python train.py --d_model=320 --attn_scale=0.166 --init="normal" --warmup_steps=492 --schedule="wsd" --doc_mask=true
Each number is 50 + 15 x the weight over its row's rms, rounded and kept within 0 to 99. Layers, rows and columns count from 0. The size before them is the row's rms in percent of the matrix's.

# layer 4 attention query, 320x320, rms 0.0415, rows 8-14,72-78,135-142,199-206,263-269, columns 0-159
114:46 38 38 58 58 41 60 59 45 78 28 60 74 38 36 64 42 60 53 55 29 40 74 57 14 55 53 40 51 65 65 70 16 83 58 75 40 52 65 47 64 27 41 40 45 86 56 52 56 38 43 39 66 09 60 15 56 27 47 76 58 45 36 49 48 43 37 33 82 55 29 48 41 28 59 62 71 49 40 58 56 42 53 87 37 54 64 56 63 59 59 62 52 52 53 30 17 31 51 61 44 67 60 42 34 38 48 44 58 50 57 39 68 62 44 49 63 61 55 36 39 42 39 63 55 46 31 67 34 56 26 58 57 60 43 55 70 42 47 84 72 53 53 49 13 50 40 51 78 66 23 51 41 44 35 35 49 62 53 64
102:54 56 42 51 48 43 52 38 63 78 60 59 45 75 43 79 99 43 40 52 59 67 46 57 33 70 27 49 58 81 62 54 62 40 35 37 40 67 58 52 28 58 60 61 55 60 49 44 53 58 90 35 61 70 62 53 68 54 60 64 63 48 54 76 58 69 76 47 27 45 69 65 49 24 66 42 35 44 32 62 58 61 66 39 56 41 41 13 53 70 47 78 75 81 65 46 60 73 61 64 69 39 68 45 60 63 70 35 57 38 46 44 58 56 59 65 43 16 52 77 24 41 59 52 49 34 47 20 49 50 64 73 50 59 64 43 40 54 61 47 58 58 42 51 49 72 39 65 58 22 61 56 62 71 45 44 38 46 31 48
126:60 62 38 46 51 61 62 34 47 68 47 54 60 76 43 72 62 92 62 38 10 18 44 83 34 69 55 40 46 43 55 68 42 52 60 65 26 40 57 71 50 73 81 55 36 66 44 55 27 40 81 33 50 25 51 47 71 50 64 72 64 74 43 74 74 51 56 30 45 40 44 67 52 28 50 73 64 28 58 82 57 41 28 65 24 56 69 42 56 54 35 66 49 57 73 47 48 84 43 65 54 61 82 45 52 56 64 29 63 58 55 66 54 54 61 56 46 36 39 66 11 61 44 65 51 55 52 60 25 51 46 68 81 56 65 39 81 66 85 88 55 74 76 17 43 38 45 72 59 17 37 46 54 58 20 54 68 66 24 50
120:58 32 35 57 76 72 56 57 53 21 17 76 72 45 35 61 58 66 30 44 53 37 77 33 51 44 69 38 52 40 51 58 68 42 57 68 43 18 44 36 58 43 51 58 55 58 41 53 42 52 08 47 87 41 44 51 54 29 38 47 67 28 62 46 70 41 36 22 84 56 40 24 55 31 59 69 66 41 44 42 61 46 73 49 38 68 42 34 45 60 35 25 34 47 74 63 66 62 23 71 57 64 54 34 37 48 72 18 42 57 33 52 26 40 51 59 62 40 53 38 51 66 48 47 64 36 51 60 46 55 30 67 47 45 37 36 70 30 28 78 58 63 74 57 42 31 47 46 58 56 37 46 62 54 51 50 81 68 71 71
130:60 48 70 55 40 44 68 61 49 44 52 41 54 52 64 51 16 43 53 58 72 46 70 45 63 37 57 61 60 38 28 17 42 74 38 38 66 64 39 56 40 17 49 48 40 39 36 28 65 42 33 58 59 74 32 52 17 26 35 48 35 41 46 18 41 31 16 61 49 61 47 41 45 58 53 38 60 78 69 32 42 39 45 38 54 35 27 68 37 46 74 28 48 30 45 63 43 38 46 45 40 43 40 65 55 69 29 67 31 53 62 51 32 70 33 45 56 56 44 44 74 49 61 30 31 69 45 61 85 27 56 42 29 50 33 60 34 33 44 29 19 31 49 78 57 63 58 25 38 62 34 49 67 59 62 64 33 29 46 63
117:67 53 35 32 31 36 26 40 25 36 91 51 59 32 64 15 49 54 42 42 59 45 22 32 62 47 48 62 56 52 40 42 58 35 54 23 67 68 32 20 47 62 47 34 49 30 50 41 39 49 54 73 38 39 26 55 37 31 51 34 54 45 51 55 79 50 59 83 24 51 78 67 59 34 41 33 44 49 56 55 62 44 73 42 58 36 60 48 43 47 60 40 20 48 65 44 46 45 44 37 30 44 47 67 75 60 62 44 36 45 72 46 47 69 32 55 34 73 36 44 53 41 23 54 36 57 48 17 48 80 56 68 42 54 42 41 37 75 48 29 36 37 24 61 60 52 78 24 41 63 43 17 42 53 68 56 24 48 24 66
120:40 67 22 45 47 60 52 00 53 48 19 50 60 57 41 39 56 65 40 42 19 60 51 54 50 57 67 44 61 47 43 50 62 36 47 61 33 34 56 27 37 26 50 37 50 47 72 40 35 63 48 57 62 42 56 09 44 42 54 54 68 49 67 53 70 55 35 41 49 73 23 39 60 45 55 56 47 46 60 72 46 54 50 52 26 62 38 39 65 46 59 82 65 62 28 53 54 43 63 46 34 61 69 40 30 58 80 45 39 24 49 47 52 27 37 44 37 34 86 38 41 48 57 80 41 52 45 39 59 49 48 43 59 49 52 55 93 30 15 55 66 41 43 54 36 49 55 66 57 63 38 46 61 18 61 21 50 63 42 69
097:29 42 42 58 45 48 59 47 36 61 33 63 68 31 47 55 36 81 23 64 54 51 82 69 54 48 64 36 37 29 44 44 38 56 76 46 48 73 39 61 85 09 53 43 18 86 62 31 44 51 61 31 57 50 84 24 42 45 10 62 47 50 32 31 32 56 19 40 93 82 37 40 32 56 42 54 51 63 53 58 46 65 53 66 64 57 59 80 56 52 61 69 49 65 43 43 46 41 60 62 58 59 48 72 39 59 53 44 77 52 60 25 47 54 46 71 63 55 54 37 29 57 55 41 65 51 57 69 55 50 45 59 65 66 60 57 72 52 40 81 64 43 48 39 28 13 32 37 41 56 46 77 65 49 23 53 86 52 55 38
108:66 61 54 54 49 67 48 36 49 22 67 59 31 34 27 49 49 51 59 22 42 37 24 65 37 63 49 41 68 47 73 58 23 35 20 61 55 39 47 39 50 76 64 69 46 24 63 70 63 68 49 38 48 22 43 65 55 39 69 53 52 61 73 73 77 56 68 52 13 33 50 53 55 40 35 54 42 30 59 49 39 65 21 37 34 53 51 32 60 46 60 47 44 45 77 24 76 68 69 39 69 45 63 40 45 60 48 45 49 49 34 61 64 62 58 56 40 35 68 77 50 54 66 64 44 45 56 42 44 46 50 64 50 62 52 15 49 71 50 52 42 51 79 35 68 88 38 58 56 59 10 29 52 25 56 58 43 67 32 69
093:40 67 41 33 75 57 53 50 44 68 54 60 64 57 32 66 42 63 68 46 44 52 47 56 39 59 44 54 56 52 43 66 23 46 63 45 31 48 45 66 55 49 81 60 45 68 71 48 37 68 48 42 80 29 75 53 51 62 39 68 75 73 53 60 45 52 42 28 70 53 53 56 71 54 56 79 63 60 42 63 60 71 57 80 53 66 52 42 33 55 27 62 32 69 67 31 49 64 49 66 64 65 63 51 45 24 62 20 79 54 35 59 67 66 73 82 65 37 37 52 37 55 50 24 39 60 63 87 33 60 29 63 62 40 56 23 47 61 51 58 61 70 68 42 50 20 44 42 56 47 38 85 43 60 37 66 89 81 39 62
092:76 58 31 31 51 45 46 32 61 43 50 54 53 68 47 41 65 67 59 51 43 48 52 41 46 49 50 52 41 50 46 65 24 66 61 53 13 78 41 65 28 18 41 45 47 56 62 40 51 35 73 41 77 52 55 34 61 41 74 55 43 57 40 61 56 54 82 50 42 44 28 52 66 47 62 57 70 38 73 62 51 51 40 56 51 37 23 66 53 74 46 48 39 75 39 46 61 72 42 61 55 54 63 48 46 40 69 18 45 38 40 56 51 54 58 54 56 23 72 47 23 34 32 66 63 55 57 66 71 66 82 36 56 51 43 55 68 36 54 56 60 74 51 40 22 37 48 47 33 58 58 56 58 76 50 39 37 32 35 52
132:39 44 42 49 25 32 31 58 38 46 53 41 50 46 76 38 45 56 61 73 36 65 70 35 65 26 56 51 69 56 43 33 48 52 58 24 56 52 37 31 32 26 33 43 34 58 53 40 67 35 42 60 62 28 48 27 29 17 47 49 34 38 35 43 46 21 25 74 63 82 34 74 67 43 50 24 53 65 62 55 40 34 43 44 56 42 12 71 41 35 67 35 37 46 45 65 38 27 43 51 37 42 46 70 43 75 38 55 43 60 68 31 33 76 29 36 48 49 51 40 69 50 50 52 55 50 57 32 74 42 60 25 46 33 31 58 54 29 52 40 59 18 30 52 54 80 66 27 65 70 23 56 62 47 80 53 46 57 34 45
095:65 85 43 58 25 30 47 55 35 36 67 53 51 42 79 19 66 67 35 53 64 52 65 49 63 59 43 62 56 46 42 38 30 43 57 39 71 48 44 49 55 39 47 32 68 26 57 55 51 78 37 47 51 44 44 33 38 37 75 55 40 35 51 38 51 55 49 60 20 52 37 62 65 32 54 31 67 44 63 38 29 60 33 53 36 52 59 68 67 24 76 58 42 50 50 55 66 17 58 36 35 37 50 60 59 77 34 47 42 47 38 21 56 53 45 55 45 64 53 52 66 75 56 65 51 48 60 37 56 68 53 48 48 44 49 60 39 61 72 25 36 63 31 68 48 38 49 28 35 70 48 34 28 49 73 62 33 33 57 38
105:46 74 43 37 60 41 47 52 60 70 22 63 79 70 62 68 63 87 78 35 48 34 55 66 43 52 48 41 51 66 18 58 51 63 60 17 37 40 60 37 32 33 58 45 66 60 56 26 54 42 50 38 58 32 58 46 43 44 46 79 69 63 69 58 59 44 70 46 66 85 29 59 62 71 40 77 70 37 96 80 66 48 53 45 41 67 48 52 47 63 51 67 56 56 48 53 25 56 27 50 44 70 64 40 44 32 60 41 57 36 53 48 33 60 56 59 39 35 42 22 46 62 58 41 67 48 64 80 63 61 56 40 56 69 40 55 61 35 51 74 44 43 56 55 43 47 57 46 26 60 52 67 80 59 75 54 44 61 84 19
070:37 83 47 50 46 48 49 47 38 76 29 31 45 59 40 52 62 43 69 52 35 56 64 29 35 72 51 65 13 81 57 44 54 48 58 45 73 74 48 51 39 70 55 21 44 71 42 50 51 64 60 41 28 52 49 67 70 66 26 42 73 54 46 42 63 47 51 57 30 64 53 51 42 20 69 30 28 49 54 68 60 57 41 41 62 83 56 25 70 68 58 81 62 43 59 38 63 43 71 49 24 47 44 53 48 27 56 38 49 34 34 48 68 53 71 34 46 44 40 36 50 58 52 39 44 58 48 51 60 35 41 56 30 57 68 29 48 79 45 23 73 34 40 55 36 30 72 33 35 52 51 35 40 34 69 60 18 63 24 71
066:38 68 40 39 48 42 70 23 40 40 27 57 51 41 46 71 58 46 47 53 41 63 73 75 45 47 38 65 39 42 20 66 64 56 50 71 36 34 49 55 48 45 55 36 62 68 56 44 31 65 63 44 53 36 57 44 48 27 57 69 71 59 54 64 57 60 29 53 56 51 59 51 45 44 46 50 34 29 42 73 31 37 44 62 42 69 51 45 63 35 62 69 40 46 41 32 49 51 54 64 04 60 56 52 39 42 76 36 29 51 38 83 85 45 59 66 45 55 39 31 41 44 57 68 22 78 44 37 47 59 47 59 42 44 30 46 79 61 59 32 73 44 62 39 41 12 60 28 54 78 48 24 30 45 41 64 57 48 35 42
063:57 44 55 47 58 32 65 76 41 53 35 46 47 66 67 39 36 43 20 54 51 79 61 46 60 48 61 00 45 72 46 56 58 38 47 70 41 69 58 52 41 36 37 63 42 69 46 57 52 50 36 77 46 31 52 58 52 51 14 35 60 41 60 58 32 49 53 43 21 26 36 37 44 56 58 49 38 59 25 50 48 51 53 44 73 62 42 57 79 59 68 48 67 23 32 14 53 60 48 46 49 16 31 49 63 39 51 45 58 48 78 52 65 87 40 45 49 26 57 65 80 55 65 39 75 66 60 76 44 34 39 31 71 58 73 56 49 53 65 73 61 56 21 43 13 89 55 66 36 67 55 58 21 39 57 39 25 59 50 37
069:36 49 66 41 35 37 69 41 62 70 24 34 78 56 52 68 47 24 75 42 45 59 57 69 59 51 57 42 63 59 57 53 30 55 59 46 51 65 33 51 68 29 53 53 46 59 61 38 24 66 51 51 52 62 42 47 50 45 27 52 47 50 33 34 67 46 62 43 29 34 29 27 45 67 41 38 51 44 21 63 36 64 46 47 30 84 45 45 48 42 52 47 46 57 46 33 49 30 56 56 22 45 66 59 76 24 53 61 31 29 75 56 67 69 65 37 39 35 27 76 06 49 71 68 61 65 61 36 00 59 48 37 67 69 65 55 83 56 77 59 64 56 46 44 52 47 66 46 34 57 51 35 51 11 35 61 52 45 43 56
091:38 53 30 46 46 63 70 19 66 55 10 32 70 73 53 31 71 43 39 37 48 64 58 55 51 62 45 45 57 35 42 58 58 60 56 61 39 55 61 37 49 23 28 55 50 41 63 40 51 69 58 48 39 38 68 58 77 30 40 38 46 39 53 27 63 39 55 35 80 35 50 06 48 62 59 59 16 48 26 72 25 50 62 64 47 74 40 51 50 53 69 65 51 32 40 28 41 20 53 47 28 51 54 65 54 52 71 52 38 39 36 68 66 37 55 54 34 47 45 31 40 71 54 44 59 56 55 53 37 43 48 65 19 59 39 37 88 47 43 59 65 78 36 25 44 06 59 62 42 66 49 45 53 36 48 45 42 65 33 44
081:35 47 54 24 39 56 42 52 57 45 50 58 58 64 35 40 61 63 78 35 28 46 34 44 35 61 41 51 57 45 51 45 36 47 52 61 60 61 22 75 64 19 57 48 50 25 78 48 60 67 44 59 55 68 59 50 36 65 67 26 38 30 50 52 73 57 32 46 94 47 61 25 53 28 60 24 36 77 48 40 34 65 62 59 52 41 62 66 46 53 50 41 58 36 73 52 43 38 51 36 82 36 52 68 75 28 53 61 45 48 37 61 62 56 66 27 19 44 30 64 29 61 16 68 40 50 63 43 39 33 43 59 35 53 36 33 51 65 63 70 52 66 51 23 73 58 34 47 48 44 53 48 51 49 40 76 54 59 14 31
081:57 36 62 61 38 46 49 83 43 59 86 50 33 41 57 81 43 63 65 48 44 55 28 70 61 62 63 41 39 33 61 52 49 32 35 34 76 44 48 34 56 61 49 39 29 62 65 58 68 53 32 80 57 42 42 63 41 50 40 57 45 55 52 61 54 33 63 71 43 50 47 33 48 60 81 38 59 65 47 43 31 45 63 42 56 24 57 80 40 52 67 60 69 49 52 75 23 52 60 44 42 34 39 58 48 70 22 42 52 41 80 29 61 57 30 40 51 47 60 72 70 51 47 65 22 43 60 33 90 43 71 37 63 47 68 63 29 47 48 46 66 43 31 49 46 75 51 36 58 53 29 62 43 59 73 47 35 34 43 38
097:50 59 56 56 32 35 52 49 34 50 38 56 58 18 79 48 45 55 71 60 74 54 38 47 45 54 70 64 50 69 56 64 48 32 36 43 45 51 50 26 90 30 34 34 56 48 36 40 51 34 71 54 43 46 58 31 49 22 60 40 44 57 61 57 71 56 43 51 54 57 47 26 36 39 56 45 50 19 49 65 43 42 24 50 55 49 38 46 65 38 66 66 18 41 26 62 74 50 59 47 21 27 60 78 51 66 47 66 29 30 52 46 54 43 45 24 29 46 43 40 57 57 67 55 54 79 52 22 50 63 36 58 49 62 40 44 75 26 29 45 56 53 26 45 54 24 80 41 44 50 42 33 45 62 85 24 34 46 68 55
090:22 58 51 87 44 54 79 55 54 64 50 53 32 36 39 45 65 56 49 51 38 46 62 54 28 45 55 60 60 53 75 61 51 37 35 48 36 44 24 59 69 64 43 05 37 53 76 62 60 41 65 62 78 46 55 21 52 31 69 63 43 52 29 50 54 22 33 39 44 50 45 73 35 34 63 61 69 56 67 57 52 45 77 56 17 55 40 51 60 49 62 69 29 40 29 37 37 37 45 67 29 37 69 47 49 58 49 46 50 46 66 39 74 49 60 88 46 51 55 54 49 52 63 62 25 63 57 31 53 69 20 42 61 51 54 62 56 57 65 35 73 34 59 54 33 40 37 41 62 68 44 48 61 47 75 32 44 54 40 42
103:29 58 29 58 53 63 63 28 65 41 20 78 71 54 43 50 55 42 36 57 41 44 59 52 33 68 64 54 61 45 44 62 25 70 73 44 46 61 48 41 57 40 52 33 60 71 61 60 38 38 63 43 61 14 56 29 80 52 34 67 51 39 30 40 53 48 35 30 85 41 59 60 41 41 56 58 66 57 55 63 69 31 47 59 49 68 88 63 79 67 26 81 39 38 29 28 29 35 42 86 52 53 57 39 31 41 64 42 34 59 26 35 84 49 66 76 43 54 67 33 48 61 49 63 53 53 29 52 02 57 39 66 42 41 46 35 70 50 56 44 53 52 50 44 16 49 58 73 40 54 24 76 33 30 28 66 62 53 39 40
106:44 56 90 43 64 56 49 33 23 41 80 42 37 57 49 46 65 49 65 19 41 42 49 74 36 66 48 40 50 55 54 48 58 03 29 62 49 27 73 51 50 70 55 66 30 29 42 55 39 39 59 52 60 51 63 82 49 41 82 52 52 59 61 62 69 69 91 55 34 39 30 48 50 30 39 43 52 29 71 66 31 86 43 54 55 62 73 49 41 34 54 45 79 72 72 59 61 62 61 46 48 53 54 30 57 74 65 51 48 45 53 57 62 46 53 57 49 40 57 58 18 51 68 77 43 51 72 31 33 74 78 52 59 56 55 54 66 64 41 49 61 53 48 38 51 68 40 55 48 35 60 31 32 29 42 40 54 35 08 37
130:16 64 30 58 59 62 56 28 53 44 28 75 49 49 39 40 71 69 61 49 25 37 76 62 48 59 16 40 74 49 76 78 31 46 52 49 37 50 41 53 46 52 70 62 54 83 40 42 31 32 62 56 64 26 71 36 73 53 56 70 84 46 29 82 57 69 43 26 57 37 39 56 43 22 47 61 59 35 41 86 68 50 47 73 30 61 68 35 73 63 39 52 29 54 57 55 45 44 49 81 48 47 73 43 51 53 68 37 33 55 42 33 73 34 61 72 29 53 52 44 44 60 40 69 39 48 69 45 18 59 46 57 49 41 54 43 62 72 73 61 76 41 60 47 49 33 43 53 55 43 44 56 55 38 32 68 74 54 45 55
101:52 62 34 51 61 68 66 44 69 43 42 48 72 61 47 34 54 50 45 38 41 39 67 45 54 66 43 29 46 40 59 80 56 67 73 71 36 75 42 61 41 25 87 63 64 55 55 37 51 62 43 51 73 42 46 45 62 46 31 70 58 43 44 36 26 53 37 21 77 49 55 54 55 40 75 71 61 47 45 37 34 54 58 58 29 66 39 23 59 86 46 40 62 71 54 21 55 42 30 60 46 42 60 36 58 40 59 18 67 55 55 80 54 52 68 70 49 42 44 40 56 64 70 65 55 19 37 63 65 60 56 44 42 59 58 42 61 52 51 69 57 75 69 47 51 27 56 39 55 39 59 79 50 53 42 60 62 53 59 35
119:66 39 56 34 31 30 28 59 61 39 62 23 52 37 61 45 17 33 47 70 43 46 46 35 66 38 63 47 39 26 34 25 70 88 43 50 70 66 51 64 67 34 38 34 29 32 53 63 65 65 29 74 36 38 25 78 19 37 43 41 38 64 85 34 35 41 38 58 63 47 39 46 43 69 47 57 40 78 51 19 38 43 86 33 58 40 40 60 50 44 92 27 56 31 46 47 33 31 54 29 55 46 29 76 38 50 23 72 48 63 34 69 09 61 42 20 71 43 77 42 78 47 41 27 77 60 48 53 72 36 56 48 44 44 60 35 24 39 39 58 26 51 34 40 63 42 55 52 59 58 50 61 77 60 50 40 43 45 61 53
103:42 53 62 48 53 64 64 43 58 39 76 52 40 63 51 32 64 48 63 60 32 53 53 69 56 44 41 76 35 54 77 60 61 35 26 65 58 51 57 64 55 79 42 57 25 53 46 50 47 52 60 57 61 53 36 47 62 43 63 49 45 53 44 79 68 68 73 59 11 45 20 51 53 45 65 46 56 28 56 46 35 48 60 42 39 42 58 38 48 39 54 68 35 51 73 51 66 66 52 39 27 51 89 44 32 55 56 13 35 35 49 52 67 45 53 38 53 29 61 74 45 48 61 71 47 21 83 36 65 74 64 38 43 53 42 69 34 50 79 27 54 59 50 41 59 62 51 23 44 51 79 49 64 41 53 69 35 49 27 64
113:26 52 49 65 56 60 36 26 48 51 79 55 63 30 25 53 60 46 62 41 58 53 56 58 52 52 41 50 61 24 69 43 35 37 49 43 25 39 51 64 69 39 43 20 34 40 51 44 61 35 62 55 47 24 71 42 50 41 64 57 49 35 52 17 80 47 39 29 65 40 32 33 35 17 67 55 61 54 68 47 53 61 34 58 56 46 52 64 67 26 55 54 32 35 37 67 40 41 74 67 29 67 44 75 18 29 80 69 37 34 60 22 65 50 55 69 53 71 63 20 58 58 64 61 40 33 50 39 25 67 47 45 67 46 50 60 70 50 43 53 62 65 50 57 21 27 51 60 33 60 28 48 56 45 60 32 35 75 57 60
096:51 58 42 69 60 38 51 21 54 68 29 37 53 63 36 63 54 55 73 51 22 49 62 44 26 71 56 48 27 50 60 59 24 68 70 56 54 37 42 52 60 45 68 55 44 74 47 52 29 37 45 51 69 38 71 40 57 48 79 58 73 58 54 57 44 32 58 29 45 47 48 56 30 51 69 65 63 59 37 72 49 33 42 65 41 75 44 55 49 69 58 52 63 34 43 27 37 44 33 65 29 42 74 66 19 49 66 56 50 49 56 50 49 63 56 44 51 41 48 38 02 54 65 83 10 45 50 66 45 66 24 34 69 54 44 40 51 31 69 26 79 13 59 47 24 28 55 45 72 53 47 62 41 44 43 25 47 31 54 34
090:06 47 46 56 60 53 54 35 55 59 22 60 68 47 45 64 62 66 45 31 57 41 64 32 43 54 43 19 66 55 57 79 67 40 49 67 45 75 50 48 48 49 43 45 78 68 55 78 41 52 45 24 47 30 63 51 84 46 42 64 84 40 19 38 43 55 26 23 72 53 57 45 54 42 34 28 37 46 28 60 46 48 81 70 56 56 66 51 52 56 54 73 60 56 43 58 43 35 54 89 61 68 68 41 33 21 55 50 51 49 49 41 65 37 53 67 54 48 29 31 63 76 56 45 47 77 50 75 07 56 31 62 46 46 67 40 54 45 52 70 70 38 57 56 19 41 36 41 50 56 75 60 41 54 45 63 69 65 59 65
104:66 65 38 40 50 54 71 44 45 48 67 24 44 35 45 37 61 50 62 29 26 48 43 84 61 59 59 75 74 44 75 40 27 33 45 60 26 57 65 41 59 64 43 53 43 39 71 57 42 56 63 73 52 46 44 46 54 50 58 47 45 50 48 52 51 68 52 51 34 47 32 26 63 35 60 69 60 35 52 61 69 65 26 56 33 42 69 36 37 23 47 77 35 49 67 59 43 79 53 24 49 37 67 61 57 69 65 60 42 56 68 45 64 59 62 49 30 44 49 71 31 52 72 81 31 46 79 33 26 64 37 52 59 71 70 67 36 77 82 52 67 57 65 37 49 49 56 40 31 56 48 47 47 44 65 44 57 32 37 21
098:29 57 41 31 56 53 69 49 25 62 15 54 49 54 38 58 44 63 33 50 31 37 84 55 36 15 52 17 63 43 33 52 26 62 47 56 29 51 64 73 56 65 45 48 55 36 51 48 45 47 41 27 66 26 49 43 55 13 52 80 66 54 40 45 76 42 48 32 76 42 71 35 60 60 69 44 51 42 33 41 37 35 64 45 60 77 58 48 42 86 63 43 31 47 55 49 21 54 35 68 41 55 51 73 69 27 75 43 57 47 42 35 59 48 60 58 58 68 47 19 40 74 44 57 47 60 29 44 21 39 44 21 51 57 71 51 59 49 52 63 65 60 68 43 38 51 38 36 62 41 27 65 40 64 28 56 63 58 57 55
102:36 55 60 47 48 42 14 68 68 56 59 69 82 52 30 70 46 45 45 66 73 22 72 31 45 58 40 43 64 50 34 62 60 82 37 67 70 56 87 61 27 45 53 39 64 28 38 61 61 63 54 23 51 35 57 74 54 44 50 52 41 71 45 32 50 71 76 37 82 29 44 43 55 62 39 55 48 52 47 33 55 68 53 38 76 56 15 41 60 36 62 11 43 49 41 26 55 54 52 76 61 67 57 68 53 24 41 50 35 42 15 53 68 72 51 53 59 67 52 53 55 67 50 58 52 19 67 44 42 53 33 39 47 80 28 45 66 36 35 48 67 40 50 46 72 16 33 65 66 46 42 70 54 62 30 63 45 78 82 64
097:43 33 80 28 44 61 34 82 57 47 34 44 37 54 37 53 16 33 76 47 44 54 39 33 55 68 62 42 10 62 54 20 77 62 25 29 69 46 31 43 44 34 54 39 26 38 34 37 80 37 36 56 41 52 51 45 46 50 32 30 42 66 62 45 25 52 45 71 45 47 43 41 36 63 37 57 57 77 48 35 54 48 67 42 67 56 21 46 45 64 54 20 78 68 22 27 66 63 60 46 48 54 54 37 54 59 26 47 62 22 22 76 63 44 48 33 63 47 70 57 49 45 57 22 62 49 34 63 64 21 61 53 44 60 36 50 14 27 37 42 48 51 39 44 55 49 51 73 55 34 44 42 61 68 64 49 35 34 99 37
095:68 28 76 51 33 57 22 45 48 45 48 51 76 43 59 23 85 43 67 42 52 49 55 45 57 47 40 58 38 63 43 49 43 48 46 36 53 36 52 48 90 48 39 55 32 40 64 53 35 31 65 52 55 59 24 47 46 17 72 46 38 47 20 57 57 24 49 41 09 40 38 52 35 63 55 29 55 68 51 44 32 53 60 37 42 40 67 52 72 35 46 75 43 25 67 45 72 39 67 37 46 42 63 61 54 76 52 42 27 65 61 52 57 32 42 45 72 82 52 51 34 67 36 64 46 49 48 63 61 55 43 62 44 44 45 48 62 60 94 55 53 69 44 49 72 63 55 49 35 42 50 52 64 74 40 44 10 38 28 53
# layer 4 attention key, 64x320, rms 0.0366, rows 7-13, columns 0-159
097:28 44 36 32 29 76 55 35 60 27 59 51 47 46 27 48 32 48 51 39 55 14 65 51 51 51 60 40 62 12 26 34 61 48 32 74 42 67 48 68 66 46 19 54 56 26 58 68 34 41 43 55 30 24 56 41 58 63 51 60 56 45 26 28 83 70 62 37 68 29 60 35 55 32 29 77 45 42 45 30 27 76 45 31 68 33 62 36 57 34 34 59 29 50 53 60 57 31 63 62 58 73 40 52 35 66 56 35 50 71 59 38 60 32 44 66 62 64 52 58 53 67 28 58 55 54 35 62 47 39 33 54 64 58 57 83 70 59 53 85 66 33 41 26 38 44 33 61 64 35 54 45 50 42 46 48 58 46 28 57
085:36 60 52 56 41 45 76 53 41 45 42 23 86 42 37 28 86 41 53 37 26 28 56 60 67 54 53 60 56 11 49 77 50 46 53 62 32 37 58 65 53 88 30 31 61 29 64 38 41 72 52 54 30 76 62 51 45 86 41 58 76 54 74 53 71 11 51 59 60 49 54 51 57 32 70 68 64 65 15 60 58 55 62 42 64 48 73 60 17 31 36 61 57 56 52 63 50 47 63 23 39 31 46 51 71 52 40 48 40 61 68 36 29 32 65 49 63 54 24 51 21 37 47 65 47 49 42 45 46 34 48 47 72 40 54 45 61 59 41 27 63 68 45 39 44 27 51 73 65 42 39 50 52 00 10 47 52 47 47 47
078:40 45 09 26 42 39 60 59 38 64 24 42 51 41 52 46 59 63 57 42 45 45 53 40 64 29 39 34 54 49 44 61 73 31 48 53 38 42 56 71 33 90 45 57 66 59 53 50 57 37 18 49 47 49 51 45 72 52 70 58 37 33 56 45 50 55 39 68 39 66 50 55 60 47 75 47 46 78 54 47 33 46 66 86 44 35 62 47 42 70 27 51 49 48 72 72 47 73 55 38 71 72 51 53 87 22 53 32 53 33 51 56 53 35 51 65 29 43 56 17 71 27 44 61 43 73 39 39 46 63 71 57 39 39 50 53 33 33 24 59 64 45 65 42 40 59 42 57 32 42 42 17 49 44 75 54 51 32 33 40
103:32 54 45 49 62 51 63 59 41 49 56 40 49 27 39 43 65 36 48 20 52 12 50 39 57 46 40 43 72 30 48 56 54 45 67 52 34 20 52 55 45 93 38 25 39 19 53 36 55 81 53 32 37 38 47 64 50 78 32 60 69 58 76 39 46 41 63 72 36 46 67 39 40 37 24 57 36 35 31 72 43 64 61 72 57 34 73 53 42 37 19 53 49 52 51 67 70 42 58 48 75 70 55 33 41 34 56 53 57 68 69 59 42 27 43 63 77 40 50 38 71 57 40 59 69 58 41 50 31 48 53 56 51 34 55 47 57 62 39 45 70 55 71 48 41 53 30 85 67 63 53 14 46 37 50 27 51 57 44 30
099:46 74 53 24 70 68 59 61 46 52 65 75 65 55 42 64 74 76 38 41 52 32 49 78 31 46 39 46 54 51 66 54 33 38 13 42 30 45 39 74 44 75 65 37 55 28 69 78 31 48 38 32 39 51 43 50 67 72 60 36 65 48 46 99 62 54 51 53 38 57 65 61 51 39 38 59 57 28 59 75 54 44 32 31 54 63 69 59 52 25 50 69 52 40 59 47 70 52 63 63 82 54 70 53 65 45 45 59 50 83 74 52 59 37 38 53 39 52 20 47 23 66 34 85 50 61 45 51 31 49 46 49 44 46 31 39 85 65 76 51 43 62 51 60 51 51 32 48 56 62 40 60 23 47 53 52 37 58 54 47
078:49 67 61 66 48 36 47 61 59 37 36 71 52 69 47 48 46 27 66 46 85 39 34 62 53 56 41 43 24 49 41 51 45 63 71 44 34 53 55 54 59 23 71 38 56 58 44 30 46 65 46 63 81 57 54 62 56 04 53 59 58 60 23 54 71 75 59 47 38 95 41 69 62 52 39 54 40 46 73 50 43 36 64 31 54 75 41 45 52 37 72 44 68 64 51 66 50 52 74 50 16 53 34 40 72 64 66 38 43 24 22 67 50 75 57 67 38 68 80 71 60 23 56 38 44 44 59 55 60 42 66 50 56 53 38 41 56 44 17 41 62 64 48 36 50 48 55 06 43 52 46 46 31 47 52 60 39 41 45 63
114:58 48 64 56 35 43 24 30 43 68 43 50 54 59 62 44 44 06 45 54 64 67 52 52 41 36 65 78 39 84 57 40 27 53 56 40 71 50 58 56 43 37 70 46 33 63 35 45 57 35 78 76 43 63 41 50 41 47 79 40 43 71 53 43 47 39 61 52 46 45 35 29 56 54 42 23 58 34 71 54 62 37 34 35 46 47 50 48 45 51 31 61 43 28 65 47 69 59 47 51 39 59 53 52 12 49 43 64 38 56 70 58 52 62 50 44 31 13 49 66 47 51 46 11 24 46 57 29 54 77 45 39 48 60 34 52 51 44 73 64 25 62 29 78 67 33 42 41 27 40 38 39 60 64 48 73 31 39 69 95